config.yaml
n_layer: 14
d_model: 192
n_head: 3
n_kv_head: 1
head_dim: 64
d_mlp: 512
vocab_size: 17590
activation: "swiglu"
norm: "rmsnorm"
norm_place: "pre"
norm_eps: 1e-05
positions: "rope"
rope_base: 10000.0
rope_fraction: 0.25
qk_norm: false
attn_scale: 0.125
bias: "none"
tie_embeddings: false
parallel_block: false
init: "uniform"
init_std_qkv: 0.0351
init_std_o: 0.0
init_std_up: 0.0351
init_std_down: 0.0
optimizer: "soap_variant"
lr: 0.00717
beta1: 0.95
beta2: 0.95
weight_decay: 0.051
lr_head: 0.00891
grad_clip: 1.0
warmup_steps: 200
schedule: "wsd"
decay_fraction: 0.818
decay_shape: "linear"
final_lr_fraction: 0.1
batch_tokens: 65536
seq_len: 1024
doc_mask: true
z_loss: 1e-05
train_tokens: 144900000
steps: 2211
dataset: "wikipedia_en"
Each number is 128 + 32 x the weight over its row's rms, rounded and kept within 0 to 255. Layers, rows and columns count from 0. The size above them is the row's rms in percent of the matrix's.

# layer 5 attention query, 192x192, rms 0.111, rows 51-155, columns 128-191
size [ 98  95  90  94  98  94 103  98  92  99  91 107 103  34  59  60  75  87 105 102 107  32  54  60  63 103  77 109 104 110 100 109 106 115 104 103 100 100 101 119 104 113  91 114 120 106  94 107 101  97 104 116 101 103 125 113 104  98 108 103 125  96 108  97 114  98 127 104 105 101 100  99 119  95 114 101 106  43 105 121 115 103 102  97  95  36 102  96 100 106  90  99  97 106  97 111 102 103 106 100 100  97 107  95 105]
[[153  74 123  66 154 101 129  64 109 114 104  87  84  82 137  99 143 122 158 131 110  85  53 161 175 108 106 102 166 138  83 111 121  83  96 149  87 163 140 179 121 131 131 126 130 179 170  98  91 160 153 161 121 107 167 110 119 144  67 102  99  66 158 149]
 [ 88 175 137 189  89 111 115  67 129 138 112  59 160 128 156 145  61 163 135 102 145 101 134 109 123 146 139 176  95 163  99 147 134 165 195 156 101 139 151 156 138  95 146 112 164 194  91 154 176 111 119  71 156 145 165  72 148  93 125 138 160 123 128 133]
 [106  78 131 137 109 135 141 100 145 130  94 125 176 130 154  74  83 153 141 111 161 107 109 155 173 122 160 135 167 174  58 148 184 137 123  70 123 115 107 164  92 166 105 160 125 154 135  94  92 142 161  96 145 165 168 127 135 133  59 166  82 129 153 148]
 [110 158  97 103 163 101 121 118 108 163 143 100 108  96 199 126 142 130 104  82 139 105 130 132 152 142 144 105 114 132 111 149 151 134 146 113  93 148 166 112 168  79  82 163  99 155 160 139 184 139 147 111  80 101 144 131  95  99 165  83 127 199 107 198]
 [137 165 153  83 144 154 133  96 167 131 137 129  64  60 145 179 127 154 131 111  92 123 149 146 190  93 159  94  86 167 144  91  66 137 142 141 158 130 111  69 116 135 119  99 107 146 130 144 117 154  67 126 151 114 195 179  87 199 119  97 142 105  61 109]
 [141 152  94 136 159 127  67 127  87 137  80 114 128 133 173  36 141 172 153 107  72 138 123 115  76 178  31 130 157 101 106  96  91 130 110 118  92 141 141 110 108 143 170  95 103 139 154 142  84 133 128 166 128 150  75  91  92 142  82  79 144 110 109 108]
 [142 179 147 139 125 144 189 122 153 104 159 142 105 128 128 155  41 130 134 160 126 167  93 111 188  91 147 113  99 144 135 190 157  93 109  80 170 156 101 100 145  72 175 116  97 153 155 223  73 172  92 145 184 153 127 131 200 169 110 108 171 140 172 147]
 [169 179 132  93 164 110  71  84 116  68  96 167 106 124  63 131 136 129 186 109 147  37 112 107 114 111 101 134 117 126 162 145 165 125 123 130 120 144 105  92 135 141 147 170  74 167 140 100 133 113 132 157 183 151 112 120 107 121  72 124 140  95  33 143]
 [143 168 141 114  94 100 119  77  80 170  93  98 148 148 106 118 154 159 156 105  62 108  89 102 117 152 113  95 166 118 194 152 141 138 138 107 132  97 119 139 129 117 134 180 137 131 128 159 110 145 146  45  97  68 128 165 117 117 207 155 137 132  94  72]
 [ 93 171 128 145 130 114 121 127 122 202 117 112 161 158 165 153 176 103 101 125 131 184 170 168 218 105 156 143 166 147 156 134  68 108 126 133  46  85 110 161 101  91  94 135 136 158 111 131 129  72 105 107 116 153  97 132 143 193 116 142 110 113  90 123]
 [122  94  98 119 140 118 131 142 164 107 126 125 127 134 145 117 150 224  55  72 143  88  69 147 161 173 168 139 100 140 155 121 117 137 158 100 151 108  63 155 105 111  80  59 120 160 167 129 102 148 131 107 150 127 107 105  49 125 138 145 114 145  90  98]
 [140 159 127  84 149  92 117 113 176 153 132 123 101 108 117 133 148 121 173 170 173 162 134 122  95  73 157 109 119 146 147 133 135 138 116 141 127  64 140 115 101 138  87 164 145  61  96  81 136  65 153 124  80  84 130 124 123 149 132   3 113 117  92 112]
 [134 110  90 117 155 148 136 124 108 146 116  86 209 128  86 133 180 148 153 114 159 148 142 135  82 106 124 124 192 125 170 126 100 107 147 131 100 142 144 155 111 119 129 137 117  84 148 131 160 104  79 112 147 159  79  95  88 153 141 193 107 113 129 176]
 [ 68 133 102 153 140 118 145 106 166 159 130 150  97 114  81 103 136  45 111  99 122 113 103 172 129 171 152 138  50 148 142 135  52 110 112 115 138 108 139 125 177  94  83 148 195 164 127 149 188 159  87 104 144 133 158 180 126 111 167 130 121 100  92  92]
 [ 75  89 135 118 114 158 135 147 166 118 138 108 113 125 143  84 116  42 105 143 163  93 102 174  97 146 170 129  83 158 133  84 123 118 136 100 163 123 104 198 171  67 177 105 142 147  97 110 163 127 112 154 127 144 136 255 163 155 126 143 134  99 189 121]
 [210 110 124 118 138  95 117 138  69 137 121 151 122 155  99 137 121 189 118  97 105 133 115  91 147 115  96 117 127  98 134 181 172 165 167 198  98  75 117  98 111 160 131 156 153  75 152 146 118  99 119 163 115 131 123  48 110 150 154 106 114 180  97 109]
 [ 54 125  82 131 176 140  83 155 128 115 132 155 129 124  92  81 135  57  93 150 122  80 138 193 126 106 155 162 102 151 117  97 106  94  86 138 146  80 117  67 103  76 144 156  62 121 103 125 144 127 160 127 111 101 161 121 126 100 145 187 151 116  90 134]
 [ 95 137 122 102 149 154 116 139 149 115 151 161 142 136  85  80 115 107 114 168 107  39 159 158  77  82 169 170 144 148 138 105 142  94  88 108 142 100  90 108 128  97 176 146  98  77 151 102 127 192 121 152 102 153 150 124 107 156 136 136 152 132 127 146]
 [162 102 174 153 111  73 144 145 104 157 144 118 119 175 174 127 131 136 138 143 126 127 161  66 207 171 141 128 112 102 143 155 177 177 129 158 134 146 166 119 128 165  87 121 143  74 151  96 111 138 106 152 106 141 132 136 193 152 176 115  85 162 159  91]
 [107 184 117 141  85 127 134 175  81 121  78 151  91 108 196 133 106 139 118 113 205 172 188 169 130  94 116 154 106 182 124 138  99 142  97  81  98 165 123  86 110 130 135 145 107  97  68 117 116 124  70  76 143 119 133 119 141 119 157 110 161 130 157 149]
 [174 114 127 138 112 138 152 135  88 119 108 158 107 115 145 172 117 141 147 154 187 102 152 120 181 139 132  93  82  86 159 200 178  92 105 185 132  74 148 159  72  96 140 135  99  59 128 140 123 122  87 154  94  60  78 111 154 115 153 162 108  88 192 105]
 [154 119  93 126 145 126 143 139  56 135 122 109 202 104 130 157  88 161 165 161 128 218 144 123 149 160 151 121 121 121 148 147 113  67 196 177 140 162 115  88 106  96 105 128 145  77 122 146  90 121 107  81 141  62  98  48 122 101 145  95 167  60 146 174]
 [109 127   3 167 108 125 108  74 121  95 103 142 163  73  70 154  92 138 172  56 117 172  81 107 116 131  88 154 140 101 132 151 148 135 173 109 115 118 138  99 182  97 135  90 168 168 151 144  94 108 141 141 158 111 198 107 156 122 153 116 130 116  57 122]
 [148 111 145 163  77 138 143  99  75  74 134 143 100 131 127 104 171 149 148 119 123 141 118 142 110 163 159 134 115 126 151 147 115 172 109 162 126 157 159 184 109 171 145 132 107  96 145 168 159 140 118 123 138 136 135 110 112 127 117 164 111 147 178  47]
 [ 60 106  94 184 131 104 130 119 139 124 124 188 136 101 169 119  97 152 128 143 157 148 122 168 116 105 107 182 140 129  97 174  93 162 100  84  98 100  95 106  87 156 119 134 107 174 105 172 106  87 159  97  90  98 137  74 154 103 162 174 101 115  74  74]
 [ 41 150  81 120 133 142  97 157 121 131  88 170 105 123  93 106 107  88 131 145 116 116 116 168 169  69 162 201 149 165 130 113 129 158 125  95 142 124 139  45 116  80 130 140 114 209 115 131  91 161 161  95 120 154 174 200  84 153 112 198 124 108 111 141]
 [130  87  88 167  99 126 146 154 114 125 105 124 122 162  61 122 155 108 160 131 101 109 113 171 190 107 183 176  74  98 133  92 129 135  98 120 147  66 114 114 166  66 167 105  73 121 151 155 157 202 179 158 126  90 162 116 118 114  81 144 133  59 171 139]
 [136 120 145 127  73 138  99 150 180 125  62 136 131 141  75  74 165 142 114 163 102 132 158 111 114 138  87 155 151 111 118 150 135 121 148  78 171 101 149  83  86 131 107 132 141 229 161 125 143 177 103  67 170 123 143 139  74  79 121 116 181 142 144 141]
 [156 132 128  84 123 133 135 152 125 117 138  68 104  90 173 156  99 176  90  97 150  98 126 124 147 140 125 127 139  58 130  97 138 118 173 137 176 103 153 147 104 143 160 114 128 176 149 182  79 185 161 130 110 128  92 133 177  62 117  97 135  84 132 126]
 [151 200 149  97 121 127 142 125 123 116 142  89 128 138 117 166 134 145 189  65 104 144 137 160 121  66 132 125 147  75 132 147 152 132 179 140 121 196 116 213 121 129 118 133 137 131  90 154 103 121  80 157 140  99 132 124 162 105 121 153 142 127 143 105]
 [149 167 121 116 120 167  97  98 102 130 139 167  99 127  84 151 113 168 149 139 124 143 134 123 159 148 149 102 197 178 122 170 143 137 139 110 135 146 129 135 176 164 118 129 128 103 108 156 155 135  74 121 143 137 102 104 116 109 191 172 136 135 152  85]
 [129  69 154 148 131 104 123 112 132  81  96 120 121 153 152  77 110 137 120 133 149 133 175 159 146 183 166 122 133 168 155 113 146 128 123 108 204 132 127 172  99 119  97  45 127 102 143 148 128 160  93 117 171 125 178 170 114 142 102 105 102 184 156 145]
 [159 204  91 200 120 144 157 155  78 101 145 154  63  89 138 161  59 116 164  71 139 119 123 157 101 104 133 100 101 135 154 154 143 133 101 180  84 170  92  82 196  85 107 103 155 173  71 111 139 108 112 183 161 108 149 148 101 172  91 152 143 143 162  97]
 [ 77  85 170  93 115  73 105 159 103 132 147 190 144 147 111  39 175  93  89 145  96  88 154 142 103 151 169 185  92 132  91 112 159 113 115 112 128 105 118 104 122 132 106 146 145  69 126  90 176 106 126 130 118  77 119 103 109 129 120 144  79 108 135 108]
 [ 99 132  82 117 142 120  80 183 212 117 129 135 119 158 100 145 158 161 139 111  41  81 129 110 177 139 162  96 112 129 124 119 153 112 180  89 201 123 106 137 128 132 106 155 157 173 170  96 137 119 106 124 175 129 113 143  76 140 160 141 136 149 131 150]
 [144 158 146 119 104 154 141 157  97 124 141  96 117 108 152 152 109 106 113  78 116 135 132 163  96 185 115 123 158 112  77 130  79 123  91 107 113 122 130 118 171 182 114 103 134 161  84 176 172 128  83 138 141  77 142  75 192 155 116 132 190 186 175 107]
 [141 116 178 152 112 140 156 193 127 110 115 101 106 102 159 159 113  58 161 136 101 150  90  88 157 116 177 138 103 120 177 101  94 123 127  61 122 101 113 208 105 110  93 176 118  55  88  99 210 164  70  96 106 150 143 118 138 149 118 104 169 130 154 145]
 [145  63 133 101 170 109 132 133  88 102 170 146 187  73  81 154 155 130 156 178  94 188 111  69  96 124  90  65  82 103 124 113  85 136 142 127  86 182 148 108  99 201 183 149 115 147 119  90 131 101 152 114 140 134 122 120  76 167 171 126 110 188 173  85]
 [149  93  95 137 123 151  97  56 125 204 124 146 159 155 139 191  99  68  37 205 173  91 150 106 103 111 138 167 110  64 109  85 138 118  88  96 103 133 164 146  82 119 169 121 169 137 148 121 157 116 111 133 101 143 135  43 129  86 103 112 132 143 136  95]
 [141 128 126 164 115 122 111  68 159 131 101 158 127 115 107 224 138 123 105  89 140 151 125  78  99  80 162 135 157  99  89 100 137  86 122 137 150 184 148 160 176 139  89  86 105 153 102 113 125 133 165  75 127 134 143 133  63 144 117  98 173 185 127  59]
 [177  69 136  90  98 160 121 164 134 148 150 141 112  98 152 157 104 159 158 138 148  99 167 118 161 214 149 150  99 147 152  87 161 113 103 159  57  95  70 156  38 123 117 145 127  82 167 116 174 150 121 140 131 154 147 107 150 110 184 121 118  98 120 161]
 [119 106 170 128 174  96 148 147 132 123 148 122  89 127  95 162  95 128 120 170 112 133  94 137 156 110 102 141 162 113 140 132 124  78 135 136 155 128  61 118 135  98 168 121  91 124 158  50 133 159 150 135 126 174 166 142  71 173 137 134 132 102 154 131]
 [ 97 147 104 146 115 143 187 145 116 112 123 148 105 128 126 122  77  50  74 126  71 112 123 137 164  78 126 110  99  87 153 132  70 190 114 142 152  96 163 165 137 121  98 123 121 138 180 123  90 131 153 134 138 112 156 159 122 109 173  71  98 158 128 105]
 [146 139 171 177 140 152  95 147  98 112 182 112 156 126 136 157 128 166 174 105 188 161 106 107 162  86  99 126 151 131 181 144 118 116 145 191  40 130  90  66  60 126 117 154 169 133 109  99  82 141 101 112  99 152 119 136 109 138 111 151 112 151 147 161]
 [ 59 106 120 173 139  70 139 110 135 125 192 122 138 152 136 159 133 121 117 180 183  84 144 180 150 146 133 146 124 128 127 107  95 128 129 118 105 148 100 102 148 130 110  89 147 122 118 142 173 128  89 122 112 123 125  76 119 163 100 126 127  92 116 103]
 [128 173 147 129 100 133 148 105 114 124 103 127 121 104 124  88 170 139 143 119 106 124 131 145 123 121 110 159 154 153 109 125 149 124 130 125 168 160 141 185 229 124 126 184  55  78 126 111  90 116 181  77 131 110 147  82 131  95 142 101 175 188 129 102]
 [127 141 113 134 139 109 117 109 130 104 125 104 126 135 142 173 178 128 128 170 155 168  87 123 130 112 167 105  42 118  47  78 148  98 132 138 115 177 126 115  83 109 166 115  95 106  92 184 144 151 113 138 112 120 117 112 157 119 135 176 220 176 144 133]
 [ 99  65 113 147 158 102 129 176 182  96 163 196 138 149  88 136  72 146 130  90 134 138 118 122 158 184 125  66 144 122 146 174 170 154 141 177 101  79 149 125 178 172 162 154 144 154 124  80 128  96 139 126 163 168  79 143 118 150 173 140 149 118 141 137]
 [176 110 118 142 172 173 143 112 113 165 125 109 116 130 133  72 106 123 188 146 105  97 122 116 126  83  97 162 140 170 148  92 185  89 124 183 173  89 138  64 161 118 144 171 141 104 128 131  88 135 114 143  85 107 136 121 114 117  91 111 134 138 102 160]
 [131 105 114 188 160 198 116 140 173 135 147 177  78  94 160 166 112 133  80 151 164 169 122 133 137 121 100  96 120 127 139 124 135  95 130 120  87  96 129  74 134 175 142 155 144 186  99 114 170 101 122 145 152 115 127 129  71 176 106  95 133 142  99 178]
 [126 150 105 154 180  93 145 109 180 101  64 116  99 165 118 179 104 137 133 125 132 105 127 149 155 156  94 113  99 113 118 191 162 167  82 129  62 113 139 138 139 125 142 134 122 169 109 134 101  48 129 128 144 115 117 169 180 177 126 163  84 129  96 162]
 [135 141 104 135 101 153 148 108 119 117 125 150 102 102 167 148 179 174 110 128  77  78 143  74 105 132 115 100 170 152 148 158 152 107 106  94 135 121 110 183 116 169  97 151 181 138 173 148  98 137 193  31 107 111 120  72 114 181 146 144 141 119 142 129]
 [ 82 133 104 162  80 129 108 111 137 128 158 116 151 133 123 111 100 182 168 139 139 145 141 116 161  51  49 149  70 164 122 172 156 167 171 113 141 132 127 197 141 144 104  81 125 134 139 130  81 144 120 146 165 136 136 170 160 153 164 159 108 209 143  62]
 [151 101 151  66 110 146 225 146 109 132 122 129 159 144 153  91  85 113 121 168 171  88 155 139 181 110 139 185 170 134 106 130 152 142 103 171  95 100  73  98 101  46 115 167 101  96 140 107 106 104 183 104 135 152 115 121 144 130 140 142 152 141  71 150]
 [129 137 158 143 174  60 106 157 108 142 124 122 147 105 115 125 155 139 160 171 106 135 150 136 123 157 106 131 148 112 157 167 119 105 143 112 139 161  80 107  98 118 107 117 159 124 111 134 122 120  92 130  84 132  53  49  69  86  54 100 125  94 131 133]
 [179 133 158 135 142 105 148 179 122 125  99 149  88  72 106 209  63 171 132 142 164 127 206 146 131 125 141 138  93 114 141 147 151 131 146 157 147 101 138  88 154 101  84 104 193 170 106 119 134 102 174 104  84  54 147  92 155 162 155 104 198 112 113 120]
 [149  87 133  70 106 115 151 150 133 141 134 119  64 124 161 125 105 130 127  97 127 137 173 155 141 146 106 130  85 148 105 134  99  78 154  84 137 163 122 129 148 153  99 143 175 128 105 123 151 137 126  50 117  98 142  66 128 103 104  76  85 135  92  88]
 [167 171 129 133 103 131  75 143 147 172 153  93 136 116  76 136  73 159 111 103 136 138 155 106 137 172 115 121 149 160 164 164 173 107 118 222  90 127 140  83 135 119  86  96 129 162 123 119 150 134  75 135 133  97 135  87 173 119 171 109 173 110 135 115]
 [107 103 146 121 156  90  81 164 113  99 106 145 123 101 153 116 128 139 114 101 155 136  97 146 148 212 115 139 169 125  88 119  67 184 167 145 122 105 108 142 145 185 128 167 137 187 128 153 171 132  65  77 196 133 111 121 111 133 154 117 118 128  92 107]
 [126  95 120 146 129 123  92 172 165 119 118 140 151 187 186 131  87 135  94 144 126  85 129 107 155 128  84 151 144 175  72 154  84 107  69 115 174  36 117 146 117 151 202 153 113 142 113 123 125 114 136 188 150  91 129  90 126 152 172 109 157 151 122 100]
 [133 116  95 144 119 122  74 163  82 118 130 182 146 154 177 150  98 112 114 140 103 182 112 103 139  74 135 109 118 156 113 114 157 126  93  58  92 161 183 174 122 159 101 162 124  66 106 123 106 115 145  95  99 106 120 135 184 131 128 118 175 174  99  85]
 [165  80 204 105  98 126 111  96 121 166 163 125 117 108 176  98 176  84 134 134 170 166  69 120  92 136 101  98 132 128 106 109 102 104  94 119 137 158 121 191  87 210 123 140 104  87 136 100 159 157  87 118 165 155 142 128 139 117 140  76 138 132 103 147]
 [ 75 133 187 152 120  99 112 199 160 129 148 120 169 167  93 148 111 103  78 149  92 111 136 121 123 126 146 162 143 116 130 148 159 183 189 114 104 101 129 118 122 180 184 126 214 174 142 148  89  69 112 151 148 109 128 176 162 136 196 127 168  75  96  89]
 [ 89 164  95 107 171 131  74 124 176 112 114 172 106 184  69 158 126 127 116 156 102 129  88 142 121 140 120  59 117 127  45 152 158 114 167 126 138  60 140 175 106 127 128 121  96 168 170 167 127 130 142 167 132  98 178 167 103  80 128 235 106 119  96 128]
 [132 129 179 156 111 135 124 106 139 127 124 111 106  95 124  79 163 120 145 110  91 162  91 196 109 111 126 163 116 158  87 107 184 117 144 102 172 132  61 106 157 158 102 102 158 198 163 130 132 165 107 176  78 186 124 161 166 138 101 114 105 158 102 166]
 [117 107 152 180 136 117 108 157 169 123 150 101  82 144  37 107 151 138 166 143 108 144 155 190 105  63 163 130 161 128 112 121  57 100  93  96 163 169 158  86 120  85 136 136  81 160 114 121 114 146 157 144 111 109  93  57 152 175 145 178 147 122  94 152]
 [135 148  89 213 147 105 130 104  83 172 170 136 156 161 100 168 118 128 128  63 129 131 134  46 130  78 158 132 158 177  98 122  96 208 104 170  98 131 178 144 106 161 120 131 167 163 145 157  61 142 133 101 109 122 106 221 117 107 142 157 125 117 180 145]
 [ 91 115  87 110 111 124 119 129 146  95 138 135 150 133 172  91 110 145  84 205 137 133 132 166 122 133 146 179  77 133 156 135 130  93 177  51 228  84 180 183 166  92  90 194 158 115 114 167  91  75 123 120 102  97  91 151 119 173 108 118 112 127  94 128]
 [174  84 120 116 176 135 136  98 143 156 109 119 149 141 144 157 113 152 136 197  31 166 136 107 135 125 159 159 127 137 149 143 167 137 165 162 119 141 187 127 161 107  99 159  82 102  67 136  85  97 118 104 148 132 140 122  85  89 157 144 133 157 113 107]
 [158 155  77 148 119 131 107 129 146  94 147 126 132  99 173  99 140 177 102 150 123 138 103 141  98 160  78 165 114 140 157 117 166  81  93 175 131 151 140 118 157 139 153  85 159 110 139 151 158  70 178 126 142 119 125  67 137  97  86 106 171 218 123 153]
 [163 123 176 126 132  96 154 108 167 126 145 128 164  89 138 144 152  62 119 140  66 137 162  55 120 165 147 141 152  96 145 120 110 219 165  84 128 157 194 134 127 161  63 157  96 166 111 109 199 161  96 113 182 177 121 134 115  96 159 108 228  96 145 143]
 [166 146  79 173 112 188 147 172 135 129 208 143 182  86 162  63  55  73  95 153 142 137 145 162  86 156 123 105 158 157 156 143 164  69 118 157 168 131 142 151  67 132  97 175 148 116 195  74 138 144 158 139 176  77 113  93 165 120 111 123 145 134 130 134]
 [ 97  91 121 132 161 139 187 119 133 112 198 134 108 100  90  85 120  91  93 191 131 174 126 114 148 165 139  95 138  76  98 159 104 176 100 119 116 119 158 161  86 152 123 158 168 126 119 100  97 120 116 182 163 139 144 122 204 128 156 116 127  62 141 114]
 [ 61 159 149  72 127 147 125 106 127 141 138 195 105 157 156  99 124 137 176 112 187 145 124 140 134 166  77  93 133  92 141 119 125 104 107 124 128 144 103 105 150 118 146 109 114 125 150  95 115 136 152  90 137 132  92 113 150 125  70 108 136 131 108 163]
 [140 165 123  48 118 119 137 165 128 158 136 171  85 123 196 122 142 103 112 116 116  81 112 117 133 140  73 124 142 129 130 117 124 130  72 112 136 153 187  74  97 114 113 159 205 176 161 114 206 169 121 143 130 111  91 165 159 105 177  92 135  70  94 142]
 [115 154 152  90 130 152 102 116 111  91 150 149  93  57 171 170 137 174 180 141  59 132  95 169 125 149 114  75 108 181 119 129 177 130 126 106  74 175 182 122 126 121 184 115 155  69  92  87 107 128 140 144 119 129 124  79 184 139 143 138 167 116  84 163]
 [116 127 155  86 183 148 155 114 118 138 162 141 112 124  93 112 122 123 110 156  90 108  91 140 125 110  97  77 102 116 106 133 102 115 133 120 206 132 141 118 165 132 126 102 165 175 139 111 121 122 175 129  92 141 204 149 156 156  99 186 149 132  94 100]
 [136 137 118 115  72 147 130 101 163 112 109 104  79  92 142 111 134  59  72  78 109 126 135  85 102 155 118 120 200 143  95  81  81 175 186  51 175 112 102 147 123 149  97 148 144 173 103 118 141  89 165 102 174 129 141 139 123  84 162 122 107 140 108 106]
 [170 137 146 221  91 128 127 156  91 121 187 113 177  81 206  99 145 135 105 137 157 122 177 173 130 155 105 188 131 142 139 146 131 168 120 109 107 158 103 129  66 112  72  93 169  82 139 155 139  93  78 108 111 130  46  31 126 159 105  86  73  92 137 142]
 [ 85 118 140 109 163 142 172 171 103 136 103  96  59 149 100 126 111  72 107 149  91 126  92 106 158 115 151  74  78 113  94 113 167  93  98 111  71 109 113 165 191 128 177 124 124 177  87  81 156 155  94 177 126 139 118 190  87 124 156 151 174 132 147  79]
 [143 136  93 104  69 140 116  85 124 113 159 135 142 108 151  97 147  85 102 105 169 118 163 145  85 151 127 202 183 174 160 110  65 115 126 123 137 195 113 114  48 153  95 138  85 136 140 137 143 134  86 108 163  93  86 135 124  77  89  96  93 135 139 118]
 [127 174 108  94  95 132  87 132 118  96 161 126  78 100 113  65 140  97 152 105 113 139 191 142 139 116  93 136 162 110 153 149 126 148  71 100 125 106 127 129  80 113 171 154 127  36 162 139 132 148 162 144 191 121 127 109 122 163  69 144 124  89 142 121]
 [ 70 103 177 116 159 102 106 126 174 145 161 156 144 165 110 130  84 150 201 174 149 102 136 145 140 100 191  52 106  94 111 168 167 123 158 143 127  97 153 133 174 140 113 119 165 193 116 126 127 121 117 160 123 123 155  72 112 144 136 123 129 133 137  74]
 [134  74 104 141  78  98 124 110 131 107 123 124  82 156 168  94 133 167 117 175 102 138 119 119 137 100 107  90 110  77  93 121  77 121 176 137 145 115  94 139 185 101 160 138 132 124 106 158 139 201 126  78 155 128 132  73 103 106 163 180 167 133 146 138]
 [116  93 103 104  88 138 148  75 171 135 108 129  98 157 121 107 143 111  67 140 111 158  90 100  85 151 141 138 101 136 120 141 159 143 122  86 107 109 157 165 116  77 100 101 146  78  99 143 113 167 146 145  92  49 145 110 103  78 113 119 139 215 151 111]
 [167 118  65  56 138 147 112 159 102 102 121 161  79 132  62 143 122 106  39 135 130  75 100 113 157 106 164 135 146 135 109 113 135 190 152 137 151  90 180 176 119  85  85 130 133 131  82  87 165 119 114 110 113 144 213 139 136  94 109 142 172 143 138 113]
 [134 129 115 133  86 154 109  98 111 142 120  80 107  43 156  83 111  86 124  78 117 147 151 119 105 145 115 140 169 158  82  82  75 153 103 113 129 123  71 132 117 152 102 104 127 162  99  89 162 127  79 164 176 156  86 113 151  38  91 116 145 145 112  71]
 [ 39  85 162 103 147 144 146 145 147 165 127 164  99 155 130 157 161 165  96 170 164 110  73 110 118 154 138  96 115  87 110 117 175  84 152 125 145 123 171 105 172 120 184 155 153 139 125 156  75 161 161 163 113  99 177 176 115 221 149 136 143 153 167 156]
 [ 78 109 146  88 156 139 126 160  60 148  84 109  88  84 154 139 133  66 144 163 142 141 136 145 111 154 137 108 107 128 125 120 129 113  43  80 120 192 135 114 161 166 154  89 146 170  88 107 127 163  59 196 156 119  91 187  91 111 106 157 144 155 102 113]
 [105 104  62  66 114 171 108  85 143 158 127  86 135  90  84  98 147  98 117 168 146 154 106  87 111 113 143 172 136 128 175  82  94  80 119 172 138 206 147 109  35 113 158 141 125 145 139  84 149 124 145  91 115  89 112 172  92 110 132 121 120 124  75 141]
 [142 145 118 181 107 131 133 130 106 127 120 136 153 106 133 166 137  93 185 121 167 130 132 105 129 130 177  95  83 117 177  94  79  67 123 118  48 117 162 251 102 164 163 130  72  92 141 137 103 168  76 107 101 126 156 101  94  87  99 123 125 102 136 123]
 [160 117 135 123 112 133 115 104 147 140 176 127 124  68 170 134 109  91 170 158 138 197 154  94 110 183 110 110 148 162 158  91 161 150 139 147 123 144 152 128 104 106 134 103 154 153  36 109  97 111 115 109 152 125 116 119 108 104 122 143 156 180 185 113]
 [156 133 122 146 118  93 189 114  78 112 109 107  51  47 150 140  53 147 134 100 152 162 138 156 132  62  89 122 190 127 107 105 149 142  75 155 122  85 152  81 119  88 112 119 123 111  66 146 142 123  96 150  99 136 116 192 129 124  82 105 151  66 141 169]
 [ 95 161 132 168 118 113 163 107 132 173  87 159 102 137  99 102  94 137 118 147 111 175 148 127 126 108 140 131  85  93 101  97 122 161 148 186  89 137 124 132 160 140 162 118 168 160  91 122 112  84  20  89 117 127 115 141 119  83  94  77  91 113 116 183]
 [225 124 139 109 113 168 125 139 153 129 113  89 116 138 173 131 144 114 116 155 117 110  82 110 112 101 173 149 142 120 160  66 158 100 160 162 170 124 143 144 211  92 147  93 123 104 121 157  96 104 165 142 129 168  76 129 186 107 144 142 197 113 113 101]
 [101 151 132 147 137 136 180 105  84  97 128 120  94 137 198  80 107 126 117  87 139  82 166 159 139 122  63 107 160  92 125 153 103 119  62 174  79 159  69  67 152  88 168 158 184  81 126  95 168 159  78 134 139 136 102  65 142  41  93 102 129 137 101 153]
 [148 215 116 158  32 106 138 106  85 111  83 109 109  96  94 147  88 122 135 113 127 102 129 194 131  99 171 117 105 145  84  79 105 128 178  94  76 110 131 116 123 111 106 163 129 172 105  92 164  76 127  79  98 103 189 168 120 132 102 134 159 112 173 132]
 [177 100 172 102 103 128 133  81 180 103 156 127 139 123 153 108 164 121  97 176 132 147 131 130 148 176 151 158  97 136 148 137 115 139  82  98 178 120 157 115  79 153 106 162 158 140 143 118 132  96 207 113  62 178 156  86 140 143 178  96 110 132 146 134]
 [129 122  96 112 108 132 143 102 171 139  91 115 156 131  98 117 135 172  42 162 131 123 153  97  65 118 178 143 161 116 130 116 141 105 150  95 154 160 136  72 136 162  96 128 137  97 132 145  75 142 149 130 203 101 128 146 116 124 138 150 155 186 180  78]
 [120  66 156 176 102 129 100 160 108 135 150  64 134 150 101 171  81 134 153 109 180 109 116 130  98 115 120 143 122 111 130 122 127 101 143 161 107 170 101 108 132 127 165 106 115 142 151 184 132 131  82 107 138 128 141 152 159 119 130 119 135 101 159 173]
 [103 206 156 131 109 155  92 222 142 157 105 126 102 132 144 122 141 118 129  90 120 168 131  84 139 170 106 146 141 143 193 164 172 110  85 160 192 143  96 149   4 129 193 133 150 109 140 108 152 131  89 129  88 162 102 109  81 169 154 117 108 133 138  70]
 [114  98  91  61 145 106 146 195 159 157  60 116 122 100  80 174 152 124  92 120  35 105 118  70 126 178 165 104 160 138 144 142 190 121 156  95 149 138 119  72  83 157 129  88 135 168  87 136  55 180  91 128 153 101  89 141  80 148 121  82 116 176 132 144]
 [117 109 137 123 136  92  75 107 170 142  85 131 136 149  99  98 143 108  94 125 113  80 113 162 126 129 170 200 103 113 104  96 163 141 128  92 125 145 122  89 124 124 150 133 112 148 174 147 136 152 105  99 124  57 168 189  84 104 141 117 131 142 161 117]
 [125 114  53 122  79 157  94 126  54 148 136 117 131 109  95 146 139 142 106 109 107  85 151 141 135  66 159 140 145 111  63  80 149 103 159  97 171 137 133 119 131 155  96 177 218  91 115 151 150 100 141 146 160  52 121 205 117  84 122 148 120 132 164 149]
 [121 141 129 208  82 107 115 148 106  99 159 178 147  80 164 167  79 205 154 100 191 149 152 137 114 132 143  86 197 109 141 141 178  82 117 129 143 164 127 162 106 105 119 102 127  92 160 130 118 106 129 101 159 103 102 136 104 117 147 130  89  59  70 164]]